Part of a small language model's weights: width 256, 8.39M parameters.
Each number is 50 + 15 x the weight over its row's rms, rounded and kept within 0 to 99. Layers, rows and columns count from 0. The size before them is the row's rms in percent of the matrix's.

# down: layer 4 MLP down (transposed), 1024x256, rms 0.0562, rows 137-236, columns 128-159
# up: layer 4 MLP up, 1024x256, rms 0.0595, rows 138-237, columns 128-159
down137 097:37 40 72 76 31 50 36 36 42 31 11 69 57 40 63 44 74 42 69 47 50 57 25 59 32 19 46 69 60 36 74 33
up138 095:56 51 53 31 36 67 70 68 53 67 69 58 31 25 59 33 39 58 78 58 54 46 59 43 31 62 75 52 28 54 36 45
down138 095:61 35 60 33 54 45 47 40 54 48 60 58 39 61 57 55 78 27 35 67 51 43 30 48 53 57 38 44 39 45 64 65
up139 112:71 29 38 32 40 52 80 44 76 58 49 51 57 59 73 25 39 84 32 51 36 37 35 40 29 66 48 50 71 65 26 54
down139 113:44 41 38 60 54 51 63 39 49 75 33 47 50 42 71 77 45 51 59 43 50 46 15 07 19 85 31 40 40 60 39 58
up140 115:74 51 35 49 68 65 64 44 35 67 47 48 76 27 45 56 42 59 73 27 41 49 41 48 42 55 46 17 46 52 34 59
down140 112:40 15 44 57 46 27 50 92 42 63 52 56 49 41 50 46 58 51 34 25 50 45 39 62 62 78 64 63 55 63 56 50
up141 110:28 65 43 52 48 61 37 54 65 31 33 60 31 43 40 52 53 70 71 55 41 47 19 51 44 81 47 62 53 43 57 55
down141 107:60 27 37 19 52 49 70 40 31 30 62 54 38 47 46 40 55 48 64 61 59 34 53 30 23 63 46 48 44 52 28 32
up142 100:35 50 67 63 38 37 70 85 85 60 48 58 90 29 58 70 37 48 63 67 21 58 33 72 51 53 32 37 58 46 42 67
down142 101:60 30 59 45 44 44 59 22 42 34 48 31 68 51 61 39 46 86 26 50 43 36 32 30 38 49 67 60 41 56 81 58
up143 089:63 47 52 49 69 48 61 36 48 69 62 45 53 26 54 49 72 38 60 64 71 66 48 44 45 56 41 37 21 69 43 53
down143 089:42 52 70 58 49 34 29 38 53 54 46 70 41 57 60 90 38 46 60 54 52 58 63 59 39 15 36 33 46 30 66 53
up144 109:44 13 53 39 47 52 45 20 46 52 61 81 40 44 71 30 34 61 41 59 41 53 40 38 41 20 44 27 30 53 70 70
down144 109:56 42 52 64 66 35 59 78 30 49 41 88 41 69 81 40 58 78 49 47 63 44 48 28 28 29 32 41 58 54 59 57
up145 104:44 33 84 42 45 48 74 65 49 61 62 47 39 55 62 35 35 70 68 43 57 48 22 42 49 67 68 55 70 60 55 83
down145 106:61 78 42 70 42 60 64 55 64 34 62 38 46 48 61 46 78 45 60 69 70 64 43 71 57 31 50 64 57 32 39 52
up146 113:84 49 33 34 42 28 60 64 71 50 50 38 50 49 24 49 63 48 63 42 48 58 77 69 44 73 43 22 48 52 72 42
down146 110:39 54 31 52 49 47 73 39 45 55 53 28 35 51 43 59 50 51 40 39 47 37 56 54 43 64 49 35 65 54 48 68
up147 115:41 66 39 46 46 54 65 49 49 14 53 51 65 38 71 55 37 87 59 40 18 28 60 45 23 46 52 30 45 10 43 55
down147 121:51 30 61 36 46 53 64 40 70 53 55 62 34 86 71 29 61 46 33 48 48 49 45 56 59 44 90 58 59 55 75 22
up148 105:44 48 42 44 48 53 67 65 93 25 52 47 54 43 38 33 44 55 42 66 35 78 62 47 61 22 50 48 47 40 59 41
down148 106:59 59 70 35 14 47 23 69 43 45 64 23 41 64 59 39 63 43 65 67 22 62 46 49 64 34 27 19 67 49 47 56
up149 104:37 53 47 40 57 42 49 47 24 16 23 44 30 61 25 47 42 65 34 42 46 37 44 69 57 59 55 54 74 41 65 24
down149 102:56 53 72 61 50 49 50 70 74 37 71 69 54 65 52 37 53 87 48 55 80 74 48 57 63 53 52 38 33 36 76 41
up150 106:71 54 43 48 74 74 63 49 57 27 78 55 40 37 29 52 52 76 59 53 55 48 61 54 18 35 17 53 22 51 79 41
down150 104:55 47 48 49 44 64 25 37 48 57 57 82 56 57 26 35 11 73 52 19 56 65 40 56 35 40 43 73 65 42 65 49
up151 102:77 33 29 44 57 71 36 46 62 63 61 90 39 60 66 24 18 47 49 60 67 32 34 45 40 48 64 75 60 37 64 54
down151 101:63 40 62 46 56 58 45 37 51 47 32 47 40 53 48 54 42 81 25 31 67 46 45 32 32 37 55 51 54 51 50 67
up152 098:45 87 50 37 51 28 52 19 48 53 42 32 38 47 43 38 54 54 86 33 47 38 75 33 49 46 52 58 47 33 57 48
down152 100:28 37 40 35 30 54 63 59 44 55 90 47 69 42 32 41 70 44 27 56 25 65 42 38 63 92 20 80 36 36 54 58
up153 093:56 54 69 43 43 38 31 40 51 51 45 49 62 31 73 60 70 68 45 40 55 34 37 59 63 67 60 35 15 26 48 47
down153 092:39 90 45 50 42 48 27 43 41 31 57 81 40 36 34 38 22 26 46 47 39 41 29 68 62 55 54 60 53 46 43 37
up154 087:65 53 61 43 44 95 37 46 55 62 40 68 43 38 87 21 44 47 58 59 50 48 59 48 45 65 45 38 43 49 43 49
down154 091:88 26 48 77 55 68 67 78 41 31 43 45 47 63 65 41 54 60 46 64 37 43 52 37 51 51 39 73 57 35 62 42
up155 089:49 29 64 66 42 62 79 22 58 46 52 59 63 47 38 48 54 54 78 52 59 27 47 67 35 53 22 33 53 20 55 26
down155 092:38 46 35 28 37 45 30 44 55 74 66 90 64 45 36 73 63 70 62 60 59 52 46 35 72 52 36 37 39 38 62 62
up156 100:53 40 68 63 72 74 58 46 68 71 65 58 48 63 40 34 68 67 83 39 58 62 42 49 41 47 53 53 64 40 50 79
down156 102:37 68 47 78 60 43 24 28 53 49 50 60 44 46 58 46 50 61 25 50 49 54 32 54 89 19 43 62 26 22 53 33
up157 094:42 38 54 38 71 55 43 18 75 50 53 44 54 71 68 21 23 58 52 57 57 25 55 29 79 61 51 53 37 17 37 53
down157 093:40 32 41 43 28 68 48 39 12 23 51 46 39 48 53 40 46 53 44 45 44 58 52 48 34 45 38 56 53 66 56 61
up158 093:54 24 36 51 52 67 82 26 57 58 67 48 35 14 51 50 66 31 51 53 82 17 60 34 29 44 47 52 43 36 39 43
down158 095:65 67 88 38 32 68 52 45 69 71 48 41 71 28 60 88 44 25 64 50 45 63 36 52 42 40 52 51 53 64 41 70
up159 105:73 02 18 51 58 26 43 32 39 52 37 65 67 49 49 28 35 63 51 41 55 34 08 38 25 49 46 56 50 35 66 62
down159 106:31 46 41 51 61 59 37 66 37 53 55 71 64 52 34 28 37 69 71 42 32 21 46 39 62 84 62 47 53 55 44 61
up160 096:55 40 51 50 79 26 20 45 68 45 50 60 23 56 33 64 49 62 56 56 51 44 44 16 56 54 56 40 36 45 49 86
down160 099:42 76 25 57 54 29 45 49 46 42 43 43 42 07 58 44 50 50 58 23 55 69 64 60 75 69 45 80 49 35 42 46
up161 102:59 15 48 49 40 48 44 54 56 45 72 66 75 35 46 43 51 49 61 41 53 45 31 48 55 52 34 46 78 55 63 59
down161 100:70 47 61 56 69 45 43 39 49 59 49 30 56 67 46 59 61 31 49 48 42 29 57 44 41 69 57 56 38 29 41 48
up162 098:37 54 50 62 45 46 19 59 34 56 35 14 47 46 34 40 38 75 45 43 58 45 72 47 34 30 45 48 67 40 54 49
down162 100:58 42 53 51 49 83 55 49 30 56 51 53 27 57 50 56 50 19 59 56 58 59 48 52 55 62 40 63 51 46 56 17
up163 094:69 79 58 36 44 60 53 71 42 27 88 62 36 19 59 33 54 62 70 08 36 35 66 48 41 38 35 47 43 44 69 61
down163 099:31 18 62 17 68 43 67 46 72 53 30 40 75 47 22 67 71 14 30 52 60 64 48 49 46 36 25 34 39 44 42 49
up164 112:38 57 38 26 50 61 41 50 67 37 57 24 48 44 52 49 42 60 60 65 59 42 79 27 46 67 67 36 26 43 67 52
down164 107:15 67 16 48 67 36 54 36 68 58 48 61 53 28 43 86 63 10 59 72 81 28 39 44 63 70 53 58 59 55 53 59
up165 105:77 42 32 34 52 71 28 29 41 45 49 69 27 32 65 62 52 55 76 60 57 41 47 42 21 52 67 22 56 36 66 61
down165 103:54 48 60 57 30 62 44 45 49 94 50 84 39 63 44 45 49 31 65 44 53 40 55 81 48 22 50 48 24 50 47 42
up166 089:78 41 46 44 63 34 67 43 38 39 30 71 64 33 49 22 22 54 41 33 63 44 49 25 39 61 75 41 42 24 34 67
down166 096:67 25 34 65 66 62 58 59 54 39 44 38 54 41 59 29 44 58 41 69 51 51 47 08 50 45 51 46 67 59 61 41
up167 108:38 29 69 14 39 79 61 63 58 11 63 65 35 61 35 44 56 35 32 53 47 60 31 66 67 49 70 63 56 52 46 54
down167 107:37 79 30 41 41 24 62 53 42 47 73 61 31 38 38 58 61 90 51 36 60 73 33 59 31 54 55 61 65 42 44 69
up168 096:44 55 38 54 61 29 51 41 80 67 71 56 52 45 66 26 21 48 60 60 63 58 48 61 61 59 52 63 66 47 39 57
down168 097:45 30 29 39 62 62 45 63 51 48 41 32 54 64 44 28 59 51 75 52 19 45 64 36 65 57 62 51 42 81 47 60
up169 111:74 32 55 24 53 38 48 23 68 47 50 28 32 58 42 52 42 60 65 56 66 48 69 58 38 41 36 32 60 46 70 37
down169 108:24 46 88 54 18 65 46 59 47 36 55 51 50 71 54 22 62 61 51 74 39 54 65 44 37 23 24 36 48 25 52 52
up170 095:32 56 41 55 65 43 41 62 67 32 22 36 79 30 44 58 31 52 51 48 55 58 72 06 44 36 30 46 91 64 62 31
down170 094:69 11 56 63 51 42 72 37 55 61 49 83 58 68 25 42 68 47 61 25 42 41 55 73 31 43 36 59 51 49 62 62
up171 102:46 37 40 71 69 77 69 49 48 50 30 67 65 33 62 43 47 72 69 55 38 56 53 65 83 46 61 39 51 81 64 60
down171 106:70 28 51 66 53 34 47 43 24 66 60 53 42 61 50 65 50 56 43 57 67 16 52 48 54 66 18 55 50 40 59 79
up172 097:43 40 56 49 43 49 60 56 47 27 76 55 62 28 59 46 57 62 70 31 19 35 72 46 53 45 49 46 45 40 56 54
down172 099:59 24 51 46 96 73 47 52 82 50 51 54 62 57 66 37 76 23 49 59 56 59 31 66 60 54 53 50 40 48 35 16
up173 107:50 48 22 42 61 48 57 68 59 42 19 69 63 39 80 57 51 48 30 60 15 30 31 66 47 61 36 40 38 45 57 65
down173 103:59 38 47 52 22 62 61 33 55 48 36 35 45 55 72 37 37 35 53 49 21 50 46 51 76 50 28 59 56 63 76 44
up174 109:49 27 34 29 49 26 68 33 68 40 36 28 61 56 72 54 60 70 25 56 44 49 63 70 62 49 57 47 82 50 67 55
down174 105:43 57 72 29 23 41 70 57 48 49 25 58 53 17 66 27 36 12 52 47 46 45 28 18 28 50 22 43 43 54 36 34
up175 098:68 68 55 61 96 29 33 65 61 48 51 47 45 59 28 53 43 52 59 54 44 47 55 19 63 65 70 30 50 53 16 39
down175 093:65 44 68 38 63 57 45 47 50 63 49 41 87 63 76 47 41 35 56 52 53 42 51 43 59 65 30 63 24 32 50 64
up176 107:37 41 43 67 46 52 59 70 57 60 37 79 50 48 59 36 55 39 45 59 19 19 58 30 48 60 38 74 65 50 29 27
down176 107:75 14 32 39 50 26 46 32 61 52 52 46 74 29 83 39 43 26 44 49 39 64 46 61 71 37 40 30 65 36 35 64
up177 091:32 52 62 60 59 70 35 23 69 59 29 47 62 38 46 55 75 73 39 38 50 28 49 50 49 57 38 40 80 68 70 36
down177 092:39 52 57 55 49 61 65 65 47 62 65 62 40 41 60 17 54 50 66 62 49 39 54 36 43 68 42 58 44 41 76 57
up178 093:49 58 51 42 58 57 66 52 49 55 44 74 42 56 51 46 59 72 52 49 51 56 36 23 25 54 63 12 64 35 39 30
down178 097:52 40 20 37 29 44 49 99 63 69 69 26 76 56 67 21 33 31 51 84 60 43 51 60 77 43 40 65 32 71 40 55
up179 105:75 39 55 51 77 55 53 43 38 43 56 20 59 42 49 53 33 57 59 38 09 36 60 34 30 35 74 49 56 34 37 68
down179 100:67 59 50 52 47 87 33 27 71 53 60 55 25 53 78 38 27 47 29 49 59 36 50 27 54 42 42 60 55 49 31 59
up180 096:40 53 67 39 79 17 68 56 43 64 66 72 48 07 83 42 16 60 56 32 22 47 41 42 42 65 32 54 32 51 51 59
down180 099:34 72 51 30 24 62 47 62 74 52 38 40 40 31 35 53 48 42 67 35 48 57 52 81 54 34 59 46 65 55 42 39
up181 094:58 31 51 32 34 30 55 62 66 62 23 64 56 54 47 24 26 73 25 34 52 67 38 49 31 65 34 36 56 54 36 71
down181 100:56 41 45 49 50 53 31 50 36 42 58 41 55 54 51 50 31 27 56 48 34 24 63 57 34 24 47 44 65 42 51 62
up182 093:16 40 70 53 51 37 63 48 50 65 46 42 43 46 62 26 44 44 45 28 34 54 32 49 44 23 74 36 53 51 33 46
down182 093:54 66 60 61 48 41 50 80 42 54 45 42 57 82 56 56 43 26 59 77 47 47 52 47 49 77 63 63 59 67 33 23
up183 108:46 60 54 33 41 64 59 62 58 61 50 42 61 70 67 39 31 48 65 54 31 31 55 50 51 54 60 41 56 42 63 62
down183 104:52 46 36 38 51 50 55 38 61 47 61 68 42 77 38 33 52 25 34 54 58 29 54 57 44 44 56 86 52 53 44 41
up184 092:46 23 54 51 55 44 63 81 80 42 74 14 39 48 57 29 14 52 57 50 44 59 29 62 48 70 60 56 50 35 60 26
down184 092:37 42 53 48 27 70 74 62 34 53 69 36 53 60 25 38 58 07 54 45 71 62 72 30 37 39 48 44 25 73 62 40
up185 107:55 50 30 29 44 55 65 52 54 51 69 67 90 10 50 35 46 55 57 55 40 40 39 49 18 39 50 27 12 37 43 61
down185 105:44 63 43 30 50 63 12 69 50 43 39 52 49 50 50 55 59 44 64 55 32 41 38 53 44 84 47 30 57 40 36 59
up186 096:43 26 61 26 29 52 63 47 34 50 43 86 50 49 34 52 29 85 66 42 48 41 45 32 43 43 46 19 38 30 39 62
down186 097:11 70 49 54 53 36 48 18 53 60 28 36 81 54 52 37 46 24 32 58 39 43 50 65 51 58 38 56 63 83 76 13
up187 106:62 39 66 08 29 37 38 49 48 55 48 36 62 27 69 41 26 34 54 38 57 57 64 48 43 82 21 16 29 24 60 55
down187 103:56 49 56 31 57 36 40 55 50 67 55 30 27 52 30 61 68 56 55 56 72 41 35 82 45 77 48 42 52 73 51 41
up188 097:63 58 52 43 64 54 56 52 46 29 50 34 38 55 47 21 52 63 32 54 42 54 42 53 43 24 46 67 38 39 41 53
down188 095:71 43 31 52 47 43 51 47 68 53 58 36 41 64 54 78 43 26 30 44 61 47 44 55 74 35 66 46 45 52 16 08
up189 105:53 34 44 20 49 82 86 50 65 53 15 61 72 30 45 48 36 61 42 54 59 26 40 40 44 48 49 47 47 30 62 63
down189 103:54 70 92 39 55 32 60 60 73 58 68 70 62 42 37 46 39 81 52 45 37 54 57 49 29 52 59 38 62 52 67 43
up190 101:59 63 50 51 66 65 46 40 76 38 55 54 41 37 72 50 13 77 57 39 14 13 56 56 62 34 45 43 42 42 72 51
down190 104:46 41 51 64 45 68 58 53 50 34 35 64 70 57 46 58 53 19 41 59 67 74 26 64 69 48 37 38 28 52 61 61
up191 106:63 27 37 53 44 35 33 60 56 33 58 39 43 45 60 15 42 53 47 55 41 26 70 57 19 40 40 59 32 66 44 59
down191 107:52 60 58 43 49 48 79 27 83 48 56 48 47 58 47 49 70 08 67 40 43 68 34 62 50 43 53 39 34 43 62 63
up192 104:45 48 39 46 41 41 39 50 53 44 48 41 69 31 55 08 23 53 42 40 56 37 60 52 52 27 34 51 73 52 57 66
down192 102:59 65 41 64 34 37 88 97 18 50 75 29 48 36 79 47 43 35 55 53 49 51 70 60 32 23 41 42 69 53 57 47
up193 100:54 51 23 49 71 52 72 79 44 57 57 69 64 44 41 20 54 49 44 38 59 43 41 32 51 61 50 40 57 57 47 57
down193 099:42 44 59 47 59 53 44 59 80 52 72 61 60 62 53 69 39 23 57 47 52 43 50 26 53 42 39 41 38 53 53 22
up194 092:53 25 35 53 48 36 63 34 88 40 51 40 64 49 77 60 67 45 57 37 56 65 42 66 22 36 39 19 57 68 61 56
down194 095:53 43 58 77 75 32 35 62 52 61 30 51 58 76 58 48 36 34 29 35 23 31 47 60 22 65 48 56 70 81 53 21
up195 099:58 40 65 29 50 65 48 61 75 53 61 30 54 44 66 44 40 82 48 37 44 33 43 48 51 41 48 41 43 33 25 83
down195 103:66 66 16 47 47 46 40 64 68 84 57 53 65 61 43 46 29 31 63 51 37 46 47 66 79 77 61 42 34 35 66 67
up196 093:52 50 46 10 63 37 58 48 40 66 39 63 39 48 46 45 79 64 62 26 38 58 64 59 47 68 34 38 67 34 28 91
down196 095:25 63 66 73 47 52 34 30 79 46 15 47 72 12 40 26 48 49 60 53 82 37 35 52 75 52 54 64 37 38 44 59
up197 101:41 43 77 40 42 20 49 64 53 44 77 60 79 35 55 29 52 57 56 52 47 63 44 59 43 54 49 44 47 54 65 76
down197 100:46 67 55 61 25 51 50 53 57 56 48 50 75 40 46 57 41 15 50 51 52 51 69 22 35 47 55 74 50 64 38 58
up198 096:41 45 37 53 56 64 44 37 45 52 48 67 70 45 54 49 05 62 47 39 66 46 60 00 51 78 43 10 48 48 43 69
down198 093:78 44 53 48 29 61 63 62 57 56 57 30 54 33 49 39 54 34 67 74 38 25 58 60 22 15 58 67 62 38 61 42
up199 097:69 45 39 54 74 44 62 45 60 49 65 38 53 45 76 56 24 44 45 71 66 69 56 66 55 61 18 53 40 19 34 42
down199 097:34 60 69 46 41 60 51 54 25 52 35 54 54 56 42 60 64 00 60 32 55 37 63 38 64 52 57 43 45 38 45 58
up200 091:42 33 82 49 37 58 65 45 45 50 45 66 43 41 39 61 18 39 41 27 57 69 42 27 44 62 56 20 52 58 32 57
down200 093:64 63 31 24 63 91 53 40 37 43 56 28 27 60 52 27 63 84 81 44 34 64 71 53 44 51 43 59 47 41 56 56
up201 102:62 40 58 46 73 38 35 45 24 53 40 16 39 31 52 42 57 60 43 54 59 52 51 38 48 74 74 45 29 25 45 39
down201 103:62 72 67 68 51 56 42 14 37 39 23 51 79 39 47 55 48 70 75 43 31 42 56 65 24 41 51 48 83 57 79 53
up202 112:69 40 55 54 35 41 48 30 66 58 54 40 54 52 74 46 43 65 72 53 48 61 37 40 36 66 70 39 39 48 47 53
down202 112:50 36 53 48 27 54 73 66 53 69 71 61 69 42 67 58 50 25 22 36 49 61 50 58 43 49 42 70 37 71 75 52
up203 095:63 28 52 50 46 59 51 40 50 17 64 52 58 46 55 34 56 62 59 44 59 60 45 29 72 26 51 61 29 34 43 41
down203 093:49 33 29 70 42 47 71 76 34 46 61 40 68 43 31 49 71 44 37 59 48 70 73 51 54 10 47 22 67 44 43 46
up204 092:42 49 32 50 51 52 42 55 72 52 33 40 86 54 53 51 56 66 37 51 33 29 69 78 69 50 67 38 56 49 52 40
down204 089:24 45 23 34 31 47 34 59 46 32 62 77 51 64 40 46 39 09 50 39 33 69 29 43 65 54 65 35 39 74 36 37
up205 100:38 61 46 52 30 59 54 51 30 55 42 21 40 32 59 43 53 75 49 27 69 44 59 47 38 59 52 55 55 28 36 47
down205 104:60 85 83 52 50 18 39 78 37 43 68 49 39 46 46 38 87 57 78 76 56 58 69 32 54 52 41 51 60 46 38 54
up206 097:64 35 50 38 34 40 59 53 77 22 34 61 51 53 46 57 61 49 51 62 50 88 53 75 36 49 54 29 58 51 37 70
down206 097:64 61 42 65 48 27 44 48 68 28 45 48 53 44 65 54 39 30 87 38 66 84 26 62 65 23 52 12 67 27 55 54
up207 082:52 28 51 40 47 50 52 69 69 41 56 59 47 46 67 47 48 50 37 72 46 67 40 55 51 58 63 34 58 56 46 28
down207 088:24 64 57 21 35 72 69 42 55 53 50 57 36 23 14 52 57 00 69 38 79 41 49 52 46 42 40 64 41 41 65 54
up208 110:75 38 42 28 49 49 64 38 60 37 51 57 56 52 50 42 29 53 50 63 46 71 38 69 47 57 43 18 37 64 20 53
down208 111:35 59 66 41 70 60 29 60 33 46 26 44 30 45 43 33 39 77 53 73 51 46 38 38 15 56 39 67 34 63 47 51
up209 105:72 46 38 35 67 37 60 48 73 26 52 70 65 28 58 43 58 48 51 40 44 63 64 54 52 69 65 59 44 34 65 63
down209 102:64 91 41 37 44 50 19 37 64 51 72 39 23 90 57 33 49 54 57 24 28 72 59 33 52 56 34 58 68 67 35 50
up210 113:68 35 21 29 54 63 69 48 45 32 56 47 53 49 39 40 51 61 63 50 18 57 52 46 57 76 66 50 47 46 44 50
down210 108:49 69 37 37 44 47 42 48 32 52 48 48 43 56 51 51 61 52 59 62 46 41 49 45 53 70 48 71 43 32 23 38
up211 092:52 48 60 34 71 81 68 63 56 36 71 55 42 40 60 23 50 54 56 56 52 57 32 63 49 34 41 56 36 50 44 63
down211 096:46 37 55 63 62 64 41 34 65 49 20 79 81 37 83 51 53 28 54 55 51 45 80 54 46 41 54 69 64 30 46 56
up212 115:38 37 34 40 56 40 43 70 50 16 25 41 66 50 32 34 35 53 72 13 35 32 55 44 55 49 52 30 65 62 65 53
down212 113:70 54 65 45 54 36 48 41 46 45 57 40 37 52 56 43 54 30 44 49 50 45 39 66 72 27 58 53 58 44 82 33
up213 107:62 46 63 49 58 62 52 48 53 59 65 69 75 57 66 25 33 62 47 64 32 71 15 50 46 55 38 56 35 34 60 30
down213 104:41 31 68 28 38 53 35 01 45 35 40 46 20 55 66 76 42 31 40 55 35 40 61 52 47 33 41 55 52 45 74 58
up214 101:59 12 52 36 48 57 74 50 66 61 47 35 90 58 32 61 25 85 53 38 66 21 41 42 63 55 46 26 59 63 29 66
down214 102:19 48 45 80 44 60 49 62 51 49 46 83 52 57 54 54 32 00 58 45 29 51 42 30 57 48 62 72 69 22 34 43
up215 102:78 45 36 60 38 31 59 47 35 49 48 39 54 47 48 33 51 58 74 38 59 37 64 56 20 31 36 59 49 73 60 68
down215 105:57 35 59 26 38 59 47 36 49 37 74 67 54 63 45 68 50 69 69 49 64 63 20 52 49 50 57 55 70 48 54 58
up216 108:67 20 18 71 51 22 32 41 58 27 65 26 61 36 47 54 24 57 41 14 24 46 33 60 55 53 43 51 48 62 91 65
down216 107:53 57 24 47 22 49 22 72 15 64 44 46 30 49 39 68 43 70 52 31 33 63 65 31 54 61 61 68 49 63 65 43
up217 092:43 29 40 40 26 66 49 73 72 42 53 69 49 66 71 39 52 53 55 33 68 26 51 47 58 54 49 56 57 39 57 31
down217 091:27 87 42 43 56 52 38 40 71 41 93 33 66 40 72 35 56 35 64 38 23 55 60 45 35 60 32 49 41 70 39 79
up218 089:43 59 48 54 66 47 41 39 55 32 52 41 55 52 54 52 65 61 65 53 40 47 43 25 82 63 43 42 56 30 21 69
down218 095:60 71 70 45 25 48 46 63 33 37 33 29 53 39 22 49 74 46 38 40 48 42 46 60 42 64 46 49 54 44 76 55
up219 108:38 42 67 59 48 63 56 68 48 58 47 46 44 36 46 17 72 46 48 50 50 27 65 40 63 67 65 55 69 39 60 62
down219 103:65 59 58 51 71 68 62 44 46 70 37 54 35 48 41 56 66 64 15 71 66 28 62 59 48 46 39 38 63 35 25 51
up220 096:60 48 42 55 74 52 62 35 52 66 40 28 40 42 69 68 54 54 83 57 32 17 55 50 54 55 44 54 56 43 54 63
down220 097:28 68 60 58 53 35 54 77 48 67 29 55 43 57 22 49 79 56 54 35 25 78 28 48 53 58 42 25 48 42 11 44
up221 097:66 29 54 43 50 64 45 72 69 33 44 82 55 55 42 49 50 63 66 49 27 50 54 35 36 70 41 42 85 34 69 43
down221 097:36 67 49 58 38 81 51 45 53 35 19 57 62 47 27 42 54 23 68 52 56 53 45 46 58 43 30 51 62 29 57 71
up222 089:55 51 55 45 35 39 60 70 44 43 36 68 39 47 83 67 24 75 40 64 32 65 64 76 55 70 69 66 44 42 45 54
down222 092:63 42 25 38 26 68 49 31 24 54 45 53 39 67 23 57 55 53 38 39 41 53 53 54 63 27 32 48 46 40 39 42
up223 105:45 21 35 36 37 44 38 39 68 31 62 81 55 34 38 63 51 34 82 39 27 70 57 58 46 50 55 51 60 34 41 78
down223 104:64 58 56 56 40 43 49 60 39 54 44 59 68 56 45 63 24 61 20 44 53 51 47 52 58 47 58 58 55 59 26 74
up224 106:79 49 46 14 49 62 58 70 45 50 33 59 52 24 64 24 44 57 51 36 37 36 49 39 31 47 65 31 48 49 53 48
down224 105:26 63 39 43 24 70 26 56 54 56 51 32 54 46 40 69 48 55 68 65 58 44 63 38 35 64 52 55 24 63 54 39
up225 104:42 51 29 35 43 66 62 34 61 40 52 52 61 29 62 38 42 81 30 50 67 55 52 60 49 67 38 51 26 78 49 77
down225 109:45 65 45 62 71 44 70 33 56 50 41 33 52 68 44 46 90 20 79 41 36 50 63 58 67 44 78 45 63 38 41 48
up226 110:00 21 59 75 64 58 37 26 95 45 61 44 36 46 44 53 49 61 51 55 33 65 35 40 38 45 40 50 45 36 61 48
down226 103:32 67 48 19 35 38 58 73 44 51 58 37 72 42 38 57 34 55 35 71 36 84 58 65 62 93 35 65 61 29 63 65
up227 098:38 47 48 50 47 48 36 73 73 37 21 52 83 23 41 61 42 65 49 50 29 56 52 44 19 49 68 27 35 47 55 73
down227 100:49 23 14 67 54 54 58 49 49 60 40 35 44 52 40 58 41 30 50 62 44 38 95 12 66 70 54 50 27 68 48 66
up228 100:68 64 58 31 57 67 68 56 35 28 30 58 50 31 50 50 21 56 53 60 30 78 55 65 26 59 34 47 35 49 55 68
down228 099:43 57 65 72 50 80 45 42 78 23 59 39 42 65 55 51 40 52 43 46 53 54 78 52 60 37 60 61 33 39 71 57
up229 099:37 46 44 44 43 43 60 43 58 45 59 75 51 54 73 46 18 55 59 38 54 57 31 71 60 47 79 66 44 66 07 46
down229 092:31 46 33 31 38 55 49 61 37 68 40 52 37 39 34 58 55 03 54 42 46 64 59 53 51 56 51 61 68 36 63 55
up230 106:41 53 41 35 27 44 44 49 51 69 58 46 52 62 33 57 55 63 66 75 50 68 49 70 50 75 82 50 44 55 39 50
down230 103:11 42 33 60 77 76 52 44 49 36 54 54 27 47 57 38 50 15 62 64 52 53 46 58 74 82 36 29 35 71 39 60
up231 094:58 54 56 56 46 24 72 66 54 61 65 43 63 43 51 35 68 55 47 30 53 50 35 21 60 68 51 21 33 46 43 43
down231 097:38 46 52 72 59 54 23 67 60 55 53 67 59 53 42 49 47 14 26 46 44 31 90 46 50 45 39 61 52 74 49 49
up232 100:40 59 34 61 70 36 38 43 58 39 41 28 62 24 76 44 43 63 60 61 51 49 44 64 56 55 37 42 35 57 60 57
down232 099:36 11 44 60 40 50 51 60 64 49 43 40 70 32 39 47 59 71 56 36 46 49 54 37 66 58 57 27 47 42 45 37
up233 101:72 28 72 34 62 64 55 58 32 62 56 49 67 61 32 30 32 78 66 58 51 29 59 43 31 63 44 45 65 56 60 63
down233 104:41 59 65 75 60 44 43 56 59 51 55 42 79 39 72 70 62 78 44 61 31 48 44 46 48 52 65 54 54 38 41 21
up234 104:36 57 54 40 66 73 41 47 85 56 60 59 54 11 36 67 78 54 53 35 63 59 69 63 58 83 36 30 66 23 24 51
down234 105:80 52 38 47 62 82 63 83 50 65 44 68 53 47 64 47 56 50 34 39 46 49 59 28 47 55 44 56 46 75 28 45
up235 099:46 33 54 38 55 41 92 41 74 52 40 42 43 83 50 52 06 43 44 53 42 51 25 32 50 61 49 41 60 21 36 39
down235 099:46 48 34 33 40 55 59 35 31 47 75 31 31 51 63 44 85 54 71 67 45 31 75 60 81 44 44 38 46 35 76 45
up236 099:46 47 31 58 58 36 72 38 48 63 43 46 60 45 53 49 40 43 30 24 52 39 49 41 50 71 84 62 55 63 87 53
down236 101:73 55 75 34 38 58 30 52 61 61 54 73 54 44 44 65 64 45 88 68 50 33 73 52 47 46 22 36 45 59 00 49
up237 097:55 64 60 33 56 33 44 43 50 37 22 45 60 54 38 39 21 41 44 65 38 45 57 31 47 66 58 50 34 54 78 81